From a checkpoint of a small transformer trained on Wikipedia.
Architecture: RMSNorm before each block, learned positions, biases, tied embeddings.
Training: a variant of Adam for these matrices, 5939 steps.
Each number is 128 + 32 x the weight over the matrix's rms, rounded and kept within 0 to 255. Layers, rows and columns count from 0.

# layer 7 MLP down (transposed), 512x160, rms 0.0738, rows 419-440, columns 0-159
[[186 118 147 154  68 105 128 122 101  96  75  94 136  97  77 143 137 130 150 110 115 122 157 104  88 189 158 158 149 142 227 136 135 128 146  99 133 154  62 121 121  87 134 116  73 128 183 136 142 123 132  88 124 129 113  73  94 157 111 133 168 106  80  96 160 118 151 128 153 116  93 126  59  96 120 128 169 105 136 197 104 193 115  83 144 139 122 136 115 149 150 108 146 116 151 130  88 172 120 103  84 195 140 157 101 106 137 149 166 105 119 147 117 140 124 133 155 124 111 124 105 106 141  98 102 145 102 129 139 132 125 103  94 133 124 134  98 135 134 145 127 162 144 106 117 120 159 155 131 134 127  92 111 100  61 163  74 139 168 189]
 [133 122 109 141 120 147 128 169 133 133 154 139 145 118 125 155 139 108 116 108 131  96 132 136 106 122 132  94  91 137 148 117 139 107 144 132 135 162 153 125 145 124 137  98  94 139 110 138  98  74 135 134 157 109 137 128 120 142 154 146 179 101 142 148 134 147 145 123 161 109 129 147 129 109 155 185 123  76 114 146 123 155 166 125 143 128 122 161 114 116 135 171  85 151  93  98 172 106 128 190 174 129  93 168 136 132 113  85 135 160  93 102  99  82  78 167 167 162 155 155 168 124 144 125  93 126 131 122 142 139 176 112  85 107 114 106 181 121 125 127 179 146 138 169 180 114 117  68 150 101 165 146  98 163 144  98 166 111 182 166]
 [152 113 138 119 166 113 147 170 120 123 218 121 103  55 186 189 123 128 112 160 133 165 103 196 138  81 147 131  68 197 174 127 196 118  78 105  70 133 133 100 139 151 154  80 110 132 135 166 101 195 150 130 124  76 117 202  67 114  94 148 162 129 167  95  93  94  97 147 130 105 181 129 146  90 157 104  91 148  96  70  91 138 117 162  99 201  66 113 120 132 146 136 102 185  96 139 144 115 158  81 127 144 119  89 153  97 190 124 125 109  99  64 130 163  83 105 123 135  89 123 136 113 126 169  91 139  50 109 160 107 148 153 151 165 117 122 118 156 130  49  97 121 116 112 121 130 160 123 156  96 149 134 108 133  47 170 123 160 200 111]
 [116 111 154 163 139 125 138 149  91 112 178 119  97  92 129 151 129 106  44 107 187 103 105 154 106 115 104 130 171 112 112  99 128  99 150 157  75  90 151 113 127 150  77 124 115  90 103 132 151 127 137  95 129 155 106  91  61  89 143  84 140 132  92 135  67 118  97 113 124 164 190 101 135 146 111 112 165 103 169  80 119 111 220 134 133 119 170 117  74 119 162 131 111 146 128  66 111 207 118 101  95 120  89 136  90 123 137 157 176  89  83 117 163 143 104 123 152 170  97  54 128 117 122  95  97 109 109 102 157  85 158 100 154 103 122 112 117 138 116 145 175 145 131 130  98 144 113 197 112 108  86 140 143 117 139 108 144 190 162 119]
 [153  76 170 112 188 147 168 122 133  61  83 130 103 113 111 141 180 145 143 159 155 136 123 145 131 109 128 119 152 118 113 100 158  86 106 129 100 101  84 111 139 125 112 122 167 151 106 173 163 127 134 124 109  85 151  98 126  37  63 138 119 110  70 129 198  83 169 108 120 108 149 157 145 138  77 185 160  84 141 134 133 138 105 119  81 116 135 144 128  95 112 146 135 122 129  91 135 122 171 147 149 131 124 110  93 153 124 132 101 124 166  22  67 170 114  95 139 183  72 124  71 118 106 146  82 139  68 100  85 150 128 169 109 167  90 115 133 141 118 133 174 128 119 112 127 127 132 121 155 155 105 173 165  88  53 195  53 121 142 140]
 [ 75 135  74 136 127 147 133 135 110  95 133 121  78 150 140  93 138 154 143 142 113 137 103 107 112 104 148 127 132  99 139 159  78 128  96 129 121 116  76 145 133 151 110 123 155 129 144 123 132 167 110 125 144 143 130 145 155 121 122 129 121 174 112 126 173  87 134 104 147 135 129 164 193  72  80 127 158 170 116 136 150  85  64 147  98 136  89 107 151 147 140 106 118 103 132  99  93 160 112 176 177 177 116 133 117 146  99 152 170 162 133 130 174 123 106 172  79 161 141 160  93 124 125 119 120 110 115 143  98 159 170 113  99  88  87 176 123  94  93 136 103 129 112 114  81 140 109 143 154 138 147  93  74 139 153  86 153 131 110  78]
 [104 115 132  84 139 132 136 181 127 161 118 145  77  92 125 152 177 189 131 131 138 174 146 134 122 172 128 135 150 121 111 135  90  98 156 144 126 140 128 130 120 109 157 149 135 149 117  97  85 182 128 124  66 187  90 120 117 103 147 159  89  92 153  87 114 145 117 107 161 111 115 100 116 181 137 157 102 109 113 110 160 157 154  90 171 152 147 173 181 130 129 161 116 123 129 153  89 125 110 112 108 177 107 138 126  76  64 173 152  64 154 153 121 134 143 124  88 184  86 117 168 174 126 146  86 160 100 117 150 117 104  74 129 134 136  99 122  92 179 207 100 108 164 111 102 145 143 113  85 114 113  90 173 133 112 155 133 151 159 142]
 [124 138 134  86 156 131 186 102 176 181 111 115 139 164 101 164 120 127 153 101  76 130 126 154 113 124 139 117 135 119 139 215 144 139 182 137 139 134 139 115  85 126  84 113  65 137 157  95 101 111  85 137 168  97 105 111 131 101 175 122 130 144  77 167 126 117 182 145 157 128 192 143 117 136 110 134 118 112 188 119 123 115 122  89 126 100 166  87  96  93 149 127 103 111  97  98 119 135 125 144 109  73 115 140 107 166  94 113 205  68 122 152 120 154  90 160 118 157 129  91 123 100 167 154 124 167 107 114 159 140 115 182 103 148 128 127 119 140  82 129 145 181 149 111 144 130 151  83  70 121 106 146 147 168 129 131 102 149 154 143]
 [143 120 145 125 171 122 125 125 189 176  56  56  65 154 136 197 123  82 177 128 137  93 133 104 166  78 155  88 129 128  82 102 117 155 126 158 109 135 118 131 138 183 137 164 106 137 178 119  97 218 108 180 143 112 109 146 109 111 161 134  92 157 155 138 115 150 111 154  80 153 143  82 126 164 179 146  81 124 123 107 151  73 147 121  95 113 106  97 158 145  92  62 142 164 129  91 105 118 112 103 122 126 141 156 134 139 129 144 145 154 187 117 110 115 144 180 168 154 200 114 115 121  98 146 111 126 105  82 147 140 152 153 144 163 103 169 130 160 130 144 151 138 103 133 137 119 112  99 161 198 122 147 118 154 134 124 108 143 146  88]
 [104 152  92  82 161 184 104  98 181 134 178  82 148 231 105 124 132  93 129 120 108  35 110 180 100 121 240 117 201 151 136 111  92 148 115 124 113 114 138 131 205 106  89 150  65 138 153  94 161  95  86 114 131 111 112 105 117 177 121 133 179 151  75  68 100 135 137 100 150 181 197  99 192 111 147  90 148 101 161 154 126  92 109 103 191 112 126  78 108 132 136  86 127 124 134 164 154 141 147 182 138 100 168 150 129 170 129 120 136 133 185 135 171 159 161 125 101 163 124  83 144 133 206  52 154 155 126 150 101 137  70 123  92 130 118 103 181 115 171 128 123 164 120 112  89 127  97 118 143 140 131 130 218 145 124 140 147 107  73 180]
 [108 113 126 130 164 112 152 140 190 141  89  90  87 189 163 186 149 100 147 185 128  79  80 114 139 117 120 170 149 196  76 137  91 129 141  55 155 118 159  44 139 199 186 183 145 156 104 134 191 122  92 100  82 141 143 175 145 102 105 181 153  93 102 147 107 155 120 131 129  62 167  79  91 147  89 140 135 152 104 156  79 151  98 184 140 162 116 125 176 118 138 170 160 109 108 139  77 138 103 166 169 152  74 119 176  84 151 140  95  92 180  84 125 119 171 151 142 139 117 136 125 146 158 130  81 125 141 234 146 140 147 124  82  80 153 173 126 115 117  77 165 118 133  95 130 113 137 121 134 161 132 146 151 165  97 199 115 152 151 129]
 [138 117 181  83 111  69 119  79 108 115 106 121 114 115  77 216 173  83 157 150 107 119 132  79 125 164 119 132 143  98 108 108 103 115 122  52 159  99 125 135 106 169 157 191 176 132 149 101  83 117 104 153 129 117 115 149 188 121 196 150 107 116 158 136  68 136 182 109  85 114  82 153 110  91 106 111  62 161 128 137 162  66 191 149 134  97 146 135 100 159 104 166 143 128 108 204 114  48  56 110 147 117  94 176  61 100 112 180 153 160 113  96  94 117 158 158  86  93 106 123 206 105 110 176 127 112  93 158 137 125 145 184 156 138 155 137 136 105  89  73 167 129 121  72 116  68 107  73  77 171 117 124 157 150 191 104  56  81  93  96]
 [ 95 210 109 185 183 120  60 169 179 187 118  78  92  91 119 186 116 163 142  68 123  51  75 134  61 110 124 131 147 140 138  99 128 201 112 171  87  35 159  84  93 116 139 142  80 150 139 145 112  98  98 110 134 153 127 106 151 104  98 153 102 128  99  80 177 146  99  64 125  83 133  94 140 102 110 100 144 121  97 155 103 113 112 169 102  12 116 174 111 150  89 117  58  53  99 180 152 177 131 121 148 123 177 109 163 181 145  64  93  94 147 126  73 178 171 138  85 122 125 152 103 201 199  65 137 186 125 147  80 175 132 169  52 121 159  82 158 186 111  43 218 108  73 150 155 138 134 132 135  81 186 170 171  94 139 103  69 102 142 173]
 [120 147 134 134  97 130 121  64 191 154 144   4 130  99 196  97 100 147 156  91 110 162 153 178  45 125 117 154 106 104 196 140  87 147 100 164 156 145  27 162 152 156 153 153 120  85 181  95 136 183  42  93 132 101 173  98 130 124 122 104 208 173 119 153  96 181 141  89 126  88 157 123 102 143  61 123 106 181 160 136 157 183 139 151 109 102  46   0 140 105  70 119 104 122  92  74 192 129 192  75  99  75 163  91 227 142 150 157 122  43 143 131 197 137 224 104 165  65  86 137 139 123 134 153 133 154 197 175 138  97  10 137 214 198  94 166 151  66 151 143 137 112 127 154 109 115 155  99 176 144 218 135 138 115 198 127 104 118 117 194]
 [ 98 154 112 217 124 166 179 131 133 129  81  94 125 148 129  98 129 131  99  98 124  81 113 170 128 103 175 148 171 159 141 133 100 152 110 130  52 145 122 138 133  96 109 115 154 139 171 128  91 119  42 113 166 131 128 187 133 158 112 199 156 134 110  96  74 140 103 171 140 143  81 164 140 146  67 170 177 149 154  57 184  98 128 118 138 135 133  79 125 100 133 114 118 154  83 151 104 161 111 135 169  70 102 137 127  75  83 141 125 109 193 112 150 175 152  94 126 119  91 128 184 130  81 136 134 176 134 126 172 114 134 149 116 168 113  91 134  71 117  95 121  83 156 150 105 146 125 118 164 131 125 135 143 139 149 140 135 152  98 204]
 [ 95 162  48 109 107  78 160 134 119 154  56 161  84 167 127  59  50 168 173 111  74 124 121  64  60 146 121 113 125 101 160 130  40 138 123 100  49 189 100  98  97  92 232 178  57  40  79  80 132 128 141 255  92 215 129 121 198 199 142 211 121 138 132 109 166  55 132 113 104 124 196  84 153 164 125  67 137  90   0 134 130  99 144 146 220 106 156 112 199 122  59  89  34 189 142 118 161 196 132 154 164 149 113  76 169 107 136 204 172  92  94  78 144  73 133 116 136 120 171 100 156  97 156 132 126 150 149 122 185  59 113  98 153 185  39 145 132  93 137  63 154 108  65 188 132 123 138  79 151 149  67  28 159  43 177 158  52 128  84 137]
 [116 189 123 132 131 141 129 168 164 154 128 120 146 148 102 129 134 134 156 156  74 141 103 159 146 136  98  95 135 106 122  65 145 158 121 124  77  76  64 113 163  73 142  69 142 123 168 114 160 154 119 143 117  95 120 160  90 126 143 145 137 109  67 107 104 157 157 117 103 119 104  94 121 132 126 155 122 154  83 165 100  94 115 169  87 135 143 166 116 126 119 121  95 115 165 104 141 183 184 146  91 129 173 168 172 133 131  62 100 133 138  66 174 164 136 181 166  96 141 138 140  90 121 124 164 161 128 140  89 162 155 173  81 126  85 118 154 129  99 110 130 187 150 100 131 151 128 135 126 121 139 124 120 147  84  89 155 150 115  81]
 [ 99 141 143 159 102 104 148 148  77  56 115 137 134  52 131 126 107 169  91  65 194 123  91 147 105 139 101 133  98 148  96 103 139 106 117 111  86 140 129  81 104 139 127 118 106 161  98 125 104 132 142 122  85 165 120 138 106 171 151  84 106 115 210  71 152 144 114 109 131 115  74 154  73 101 132  76  60 177 168 141 116 100 123 107 101 108  88  93 114 135 111 102 159 155 118 153 166 146 103  90 174  93 130 162 125 132 102 136 187 185 158  85 110  93  92 141 137  82 142 149 121 125 116 100 106 116 127  91 132 124 125 136 128 102 106 163 145 123 140 143 124 137 130 130 132  67 119  91 131 142 139 149 112 136  90 172  68  79 119 135]
 [136 129 122 123  71 114  95 172 129  66 105 150 125 177 103  90 115  77 160 126 163 158 151 115 121 133 116 123 138 153 158  57 157 148 199  75 179  57 112 156  86 133 171 100  92 109  99 164 113 132 121 117 105 114 152 165 137 140 131 102 125 104 194 135 147 157 152  92  86  92 138 168 115  99 107  63 107 177 159 140 132  88 138  84 137 203 140 136 166 120 143 139 137 121  92 166 125  93 154 141 172 139 127 165 137 145 175  83 217 133 169 232 145 145 130 154  93 127  81 146 152 174 133 142 168 174  19 117 185 147 115 158 121 130 133 160  90 134 165 120  92 104 138 164 148 125 153 128 130  43 102 123 174 165 113 154 119 156 128 121]
 [125 177 163 167 177  99  66 153 115  90 182 106 128 153 122 126 146 179 114  91 161 122 157 137 108 140 165 122 167 121 120 123 156 120 148 117 138 123 179 148 131 132 141  71  97 115 110 112 195 125 140  82 113  98 177 110 136 136 124 124  55 113 109 166  81  91 136 133 105 160 134 111  80 121 186 121 129  92 106 139 115  48  47 135 109  66  82 198 150 179 149 134  84 126 108 141 158  82 106 175 161 125 143 138 144 171 126 161 139 114 186 116 154  99 115 128 138 113 211 134 115 144  76 161 131 102 127 145 121 101 146 119 126 118 164 133 157 167 183 107  98 133 115 115 150 122 129 100 118 138 113 114 116 108 107 144  42 118 150 146]
 [ 87 142 132 135 130  70  75 119 197 127 133 104 102 163 101 112 124  66 100 204 138 109 122 173 143 109 138 200 131 130 118 101 151 131 148 147 158  95 203 123 163 126 161 159 159 142 150  64 100  94 146 132 125 166 164  85 163 136  70 122 125  95  92  84 120 133 136  70  85 132 106 117 110 111 190 102 131 167  35 127  76 114 138 102 176 107  99 123 138 176  90 101  79  68  95 133 185 144 117 176 116 199 191 135  42 130  65 120 157 179  99 100 130 167 168 101 133 110 144 105 142 174  94 145  85  90 115 156 118 117 116 126 170 166 129 130 165 170 116  64 113  85 107 142 170 193 142 119 146 107 104 187 138 159 174 120 175 121 115 156]
 [111  99 143 112  99  98  98  97  88 158  71 127 123 131  35 171 127  96 177 178 162 105 123 203 121 145 166  60 142 120 123 148 169 110 141  77 127 154  96 188 146 126 118 135 104 128 114 109 119 112 152 106 201  92 141 172 180  94 156 159 132 175 120 119 158 117 113 168 111 120 128 109 106 131 157 193 139 124 135 165 190 178 103 195 108 111 166 137 185  96 121 143 119 156 127 133 104 131 123 110  99 123 119 103  98 137 121  60 122 126 155 106 128 140  96 159 138 146  95 103 138  72 119  89 132 148 140 111 110 152 110 163 141 140 147 117 144  90 125 154 182 161 140 111 111 114 142 143 114 110  84 132  93 117 140 127 150 107  96 109]]
# layer 7 MLP up, 512x160, rms 0.0792, rows 420-440, columns 0-159
[[120 113 175 122 144 115 140  99 154 115 122 153 169 108 131  99  99 141 100 179  83 154 169 103 155 137 163 126 130 157 134 108  98 132 145 159 118 146 108 130 116 151 111 137 118 139 133 131 126 139 110 144  96 169 128 129 120 128  92 167 133  88 161 115 106 105 136 132 111 164 135 108 161 154 130  95 127 163 188 122 122 148 104 171 117 155 127 114 113 114 132 102 109 120 135 160 129 123 147  79  82 133 118 116 133 121 166 154 109 129 168 159 172 142 249 101 122 114 144 134 101  80 134 147 139 145 140 156 130 124  16 141 127 160 138 113 122 123 145 129 107  87 146 112 102 116  98 127  92 146  98 163 128  81 127 131 105 124 138 125]
 [151 119 161 127  99 141 112 160 129  88 139 135  69 142  71 153 159 135 117 100 146 135 117 107 136 153 141 165 158 108  95 120 119 122 167  70 105 138 119 135 130 162  92 187 168 147 152 122 113 140 149  98 143 127 131 101  83  59 167  74 122 113 176  83 135 154 170 100 139 124  74 143 117 155 114 124  95  95 149 128 145 152 105 168  85  69 212 176 102 103 183 186 153 100 123  52  87 109 139 103  89 149 105 158 128  99 132  56  87 122 160 129 129  87 135 165 138 121 112 150 119 129 156 120 208 138 105 142 135 127  94  98 168  76 135 137 117 112 163 205 110 134 101 143 121 120  60  92 117 135 181 139 214 149 219 115 158  86 139 192]
 [115 173 136 174 164 130 155 130 119 110  81 131 140 145 121  97 153 163  98 191 121 143 131  98  52 146 169  94 178 147 177 110 117 122  93 147 143 136 180 161 135 118 140 119 130 163 118 171 105 169 124 111 116 127 151 113 112  98 125 104  95 112  98 152 123 135 132 163 101 135 133 141 152 144 170  91  79 153  99 141 115 126 127 171  82  47  77 107  58 143 123 114 129 125 129 145 133  61  96 135 140 166 123  95 135 128 134 134 160 200 105 161 162 103 180 168 193 151  64  88 145 104 125 145 143 111 140 156 119  85  85 130  88 145 126 123 143 141  98 143 101 150 133 135 134  62 160 147 121 106 131 165 108 103 110 130 151 139 124 173]
 [ 78 178  64 141 122 129 131 116 141 115 134 135 104 124 133  85 162 127 181 201 132 146 110 111  74 113 193 167 135  97 123 116 106 129  89 116 152 170 150 153 124 152 127  94 134 120 145  44 127 155 147 146 134 127 121 107  90 167 171 117  89 181 177 106 154 158 168  97 140  87  83  71 159 154 147 123 134  93  83 133 161 158 150 149 159 105 141 143 106 149 194  97 104 160 154 129  85 127 119 113  97 162 155 124 125  74 121  65 123 156 161 102 139 151 146 132 144 121 164 130 103 144 102 134 212 105 138 144 105 112 116 107 193 145 172 126 166 134 132 175 117 113 128 172  95 129  87 106 128 125 151 137 119 145 125 177 158 157 156  80]
 [153 159 136 124 196 150  94 125 101  97  77 101 105 120 127  98 167 114 166  70 125 175 143 191 113 136 131  94 146  63  98 111 137  81 131 108 143 189  75 111 116 128 124 116 136 134 105 143 122 149 118 101 124 104  82 118 163  66 157 150 118 144 145 129 158 156 158 175 135 114 119 118  76 155 125  96  82 101 139 100 120 147 118 114 111 165 134 112 125  81 132 184  84 112 145 133 102 191 123 119 159 111 154 116 159 136 131 103 150 125 125 184 160 163 123 110 111 145  94 112 144 165 104 146 124  75  77 132 151 140 122  92 152 119 189 138 143 143 135 117 111 145 133 153 125  76 126 142 137  25 110 142 105 117 154 106 135 106 150  97]
 [ 96 109  87 102 146 123 138 135 128 107 167  76 163 121 122 121 124 153 120  65 161 159 186 133 120 120  94 172 105  85  92 148 122  82 153 153 137  52 134 129  94 144 121 104 104  93 152 142 170 124 150 184 128  91 152  91 135 137  60 196 150 141 174 112 154 120 137 122  80 126 158 149  95 131 137 124 145 128  79 144 184 104 144 111 123 112  61 143  95 117 125 132 146 114 114 168  95 173 114 118 120 108 180  99 132 119 147 149 166 192 104 185 159 134 122 147 170 102 161 132 116 128 181 181 112 145  74 134  92 130 125  90  96  69 128  90 146 109 202 168 173 108 117 135  92 119 116 101 164  68 148 159 146 169 167 149 114 138 148 123]
 [107 128 125 111 109 131 132 133 161 118  76 104 141 136 137  84 138 126 147 171 135 139 152 143 152 150 109 153  93 123 137 115 111 119 158 145 143 147  84  87 118  59 148 168 104 153  94 109 195 116 185 125  98 136 162 126 126 120 133 194 141 121 146 116 119  95  89 102 115 138 114 162 166 108 105 152 104 169  74 133 188 139 157 123 100 136 139 118 128 184  88 140 127 195 122 142  97 130 154 104 129 166 188 125 113  80 150  99  88 144 119 159 144 112 119 118 135 153 134 155 159 122 125 154 101 115 140 149 104 111 110 101 159 146 158 130 144  90 158 116 143 111 137 129 178 126 132 125 188 142 129 122 108 182 113 139 119 151 144 127]
 [131 106 105  59 143  78  98 101 145 144  78 117 205 109 120 139  80 171 119 138 136 130 125 156 111 129 154 158 103 154 132 174 100 121  56 140 119 126  53 159 123 178 158 100 136 137 180 119 106 159 109 143 160  76 137 177 113  92 141 125  96 204 200 148 210 131 129 112 161  37 152  84 136 117 157 156 102 117 116 136 169 120 120 182 136 171 136  99  65 172 128 162 123 127  64 100  84  96 119  97 113 148 136 140 171 158  94 128 143  81  81 118 120 113 102 129  81  96 177  91 157 126  93 126 115 140 145 128 132 138 119  40 101 174 143 101 200 120 107 107  91 103 108 162 184  99 157 197  95 149 154 139  90 112  98 142 123 128  89 134]
 [179 124  98 110  72 205 100 187 106  94 126  80  92 137 128 138 146 134 171 126 157 154  52 172  64 185 147 122  52 127 180 177 122  60  30 107  98 127 113 172  92 128 119 125  66 179 140 103 120 137 140 120 184  74 144 121 170 109 127 192 111 116  59 157 118 116 138  73 102 114  83 125 150  95 128 135 134  85 119 119 129 145 128 144 143 128 120 121  68 129 111  89 112 168  89 137 123 159 138 126 183 103 123 139 146 103 120  73 177 153 120 172 127 130 148  91 143  90 132 104 137 162 108 166 132 159 202  69  88 121 117  74 101  82 120 128 115 158 169 148  74 161 142 129 157 130 117 130 163  78  96 232 135 142 156 188  79 169 133 121]
 [ 73 202 126  73 123  79  70  96 138  94 137 128 125 164 125 106 192 207 137 157 154 162 148 200  98 179 138  76 132 113 142 157  88 119 124  93 110 141  63  64  98 154  89 111 107 135 117 161  62 173 171 122 109 178 125 108 161 108 170 161 131 101 161 117 152 126  98 162 157 126 167 130 119 116  74 133 186 143 126 135 158  99 107 145  91 160  74 110  92 147 119  99 109 130 123  67  91  95 128  99  77 137 130  74 185 182 149 122  76 162 104 146 141 124 128  92 132 141 120  85 154 150 115 123 115 104 136 143 121  90  64 136  77 106 142 128  82  64 128  97 166 141 112 128  85 101 140 125 111 140 171 169  59  65 206 191 141 116  68  95]
 [156 154 122 152  89  92 157 151 148 129 117 130 174 112 114 137 139 132  42 157 124  74 152 143 157 189 132 206 103 113 136 132  93  77 162 150  26 153 161 144  97 173 135 161 126 156 170 148  90  86 148 108 138 188 244  87 128 120 107 127 186 130 141 135 172 125 142 119 107  83 204 163 188  89 194 137 151 157  91 155 199 148 176 152 120 105 154 133  77 156 126 146 144 207 112  62 139  45  81 126 103 170 171 129 152 113  95 106  89 129  80 106 134 193 161 147 134 124  88 185  81 107 146 131 168 180 145 118 175 123 144 123 127 106  61  71 117 141 184 163 100 116 131 133 127  67 161 105 111  98 148 161 118 133 129 117 147 120 164 172]
 [ 59  45  74 166 120 124 135 125 126  74 126 107 123 209 153 147 152 174 108 160  80 154 154 118 130  94 144 214  96 106 111 122  81 132 140 146 197 195 141 100 138 127 122 158 110  82 102 127 170  94 155 103  87  66  69  97 107  86 163 120 113 208  70 148 136 130 139 163  87  75 173  92 108 139 132 137  70 115 114 140 134 171 111 148 101  37 167 112 151 128 115 187 146 135 136  47 124 116  71 105 179 175 117 118 124 107 135 151 121  80 147 147 148  86 127 130 117 139 152 148 118  79 118 170 155  94 190 198 208 113  71 177 146 124 143 165 168  83 137 205 128  94 127  76 142 140 102 143 141 103 186 142 184 157 126 133 129 169 186 212]
 [109  84 146 148 192 137 151 108 112 109 134  94 175 147 107  87 165 124 172 176 171  94  54 133 119 119 214  86  92 103 126 142 108  98  59 158 149 181 104 142  61 110 104 197 147 163 150 114 136 135 153 103 119  37 214 118 135 115 121 117 158 113 115 124 149 157 141  97 157 108  57 176 189 175  97 137 160 111 102 116 165 130 152 229 152  72  90  63 128  68 165 138  90 104 110  69  78 112 172  95 140 172 130 144 174 167 139 156 103 130  98 138 164 137 142 125 122 202  70  98 127  37 128 213  82 148  91 188 178  86 113  72 103 124 154 135 141  75 123 181 166 145 150 147 138 102 179 104 205 117 133 220 139 118 182 128 124 143 159 161]
 [174  65  93  96 104 134 120 133 177 130 166 108  97 116  99 199 111 143 104 113 144 135 145 114 156 127 128 174 122 161 115 138  99  73 159 104  99 152  87 102 102 146 139 105 145 150 151  94 150  63 192 114 125 143  87  81  99  84 155 109 131 152 165 144 135 126 142 161  81 115 202 166 149 148 134 147 116  94  87 144 156 175  87 165 115 119 153 107 138 107  72 158 109 124  89 121 120  59  99 121 102 114 144 119 135 178 168 130 159 134 119 180 159 117 155 127 103  99 198 131  90 126 162 107 113 144 120 117 152 150 128 118 117  91 139 100 144 149 172 152 120 112 121  85 139  97 134 133 154 135 157 163  44 136 201 176 135 124 104 145]
 [112  96 112 105 223 166 127 161  71 103 139  61 120 245 112 128 142 179 139 146 216  94  78  70 204 135 117 137  76 181 107 167 102 124 166  78 106  69 120 175  30 139 121 158  80 112 163 158 155  98 135 157 139  93 213 153  97  61 129 109 186 180 132  76  79  98 111  82  91 100 108 141 180 195 176 181 114 134  90 189 175 114 217 135 147 112 149 178 123 128 161 157  79 177 130  86  24 125 192 104  66 169 134 137 162 110 179 155  93 167 102 173 144 156 111 180 151 111 156 141 176  69  71 201 118 102 136 144  76 116  88  65 120 138 142  95 153  20  58  62  72 123 118 140 182  83  97 129 115  66 164 134 172 113 132 103 109 194 164 136]
 [158  75  63 125 158 146 136 110 126 130 153  99 103 151 121 121 142 156  99 159 109  83 143 132 103 157 109 145 113 170 155 130  96 131  67 132 193 118 118 162  87  81 113 153 165 189 126 107 150 102 181  74  95  99  87 120 119 131  79 174 163 173 179 183 124 146 134  93 131 106 131 115 127 137 191 142  73 117  84 183 170 130 168 121 142 116 136 141 151 145 138  84 159 163 102 110 138 142 139 140 122 146 176 105 150 103  74 142 110 121  61 110 129 145 131  52 159 133 133 127 123 134 121 138 140 117 124 178 119 103 139 116 150 122  84  94 136 131 126 149 139 153 162 159 131  82 148 126 187  83 157 108 116 137 120  98 123 204 166  98]
 [121 139  86 122 151 151  85 127 178 122 110 126  73 183 134 130 134 178 177 144 113  95 148 105 137  77 164 152 127 143  90 147 125  95 180 116 137 142 140 156 123 154 138  83 149 132 155 100 115 127  84 131 138 116 142  93 121  97 155 106  82 195  98  63 138 115 200 172  57 141  71 124 166 112 135 153 168 124 100 148 144 146 147 207 125 149  82 126 124 122 219 154 115 100 116 104 122 190 124 104  92 154 102 137 173  71 114 111 147 126  72 122 202 196 123  91 102 109 131 110 117 125 114 127 138 150 110 134 132  68 102  80 133 121 112  99 110 121 111 136 136 119 145 122 141 168 129 150  94 144 134 118 157 121 126 120 144 187  96 132]
 [128 123  58  84 152  72  99  65 127 117 125 124  70 142 135 168 191 200 117  81 102 172 134 166 135 139 177 204  90 126  68 144 101 116 145 139 177 184  88 139 122 144 170 101  97 110 111 101 154 127 162  50 139  85 151 114 138 107 127 124 196 162 102  99 112  87 118 160 128  66 123 148 164 138  87 192 122 123 137 226 133 187 136 144 141 104 127  99 138 167 136 122 143 129 139  79 108 105 108 131 111 200 148  99 101 167 163 115 193 103 111 123 120  52 158 112  78 140 131 126 119 130 102  97 107 109 110 134  54 125 103 163 128 195 192 129 150 133 157  83 146 133 119 132 151  59  69  80 101 137 186 147 137  85 168 129 142 120 113 137]
 [127  94 133 137 138 186 123 154 123  63 131 164  99 186  72  92 104 142 152 130 130 146  96 146  87  99 151  79 146  94 127 121  75 125 137  95 148 134  92 136 116  90 140 151 154 142 137 131  79 168 119  86 147  97 194 108 103  97  59 112 110 175  51 149 143 113 167 112 147 118 109 168  84 135  77 128 151 107 157 146 176  96 126 184 176  89 191  87 162 185  97 145 133 128 179  81 143 150 123  97 112 104 109  93 146 122 102  62 152 173 140 122 155 126 110 154 133 151 105  93 188 122 140 139 149 177  90 150 125 146 118  97  91 136 130 177 100  53 142 164  86 116 133 119 107 126 155 102 129 158 149 117  87  98 131 125 124 154 129  88]
 [160  32 137 116 156  66 159 108  87 140  93 107  94 120 134 111 135 130 125 158  87  80 135 170  72 210 160 110  94  81 165 138 118 100 110 168 125 136 137 120  84 164  98 172  83 159 145 130 146 142 104 128 152 137  90 120  94  68 150 173 185 113 203 190 193 132 143  92 181 166 130 169 154 141 155 138 119 130 127 113 217 180  89 193  40  77 144 128  78 149 149 161 154 151  61 116 152 115 111 138 156 114 149 105 136 131 164  70 167 149 129 135 147 109 159 101 130 147 119 132 178  42 109 105 128 184 123 153 155 127 116  53 169  41  91 138 129 119 172 104  60 109 105 154  96  78 129 146 151  74  98 134  70 155 151 132 119 125 129 173]
 [ 86  78 141  80 135  99 124  99 119 114 159 129 147 133  89  52 169 137  81 131 139  97 133 119 154  90 187 132 103 102 143 129 115 116  88 125 101 142 172  77 116 148 134 119 160 167 135 162 146 116 145 144 120 134 111  74 115 115 112 133 111 160 151 103 131 128 112 141 120 127 107 172 185 100  86 130  56 149 113 136 138 122 171  97 132 223 120 193 163 141 157  90 135 141 107 132 104  55  85 129 127 146 131 133 201 149  98 137 115 155 171 128 205 120 166  52 165 101 145 141  94 147 119 180 128 149 108 107 147 121  95 145 158 162 141  87 110  73 167 149 128 155 133 169 161 142 104  78 159  69 167 131 156 126 134 127 125 108 136 154]]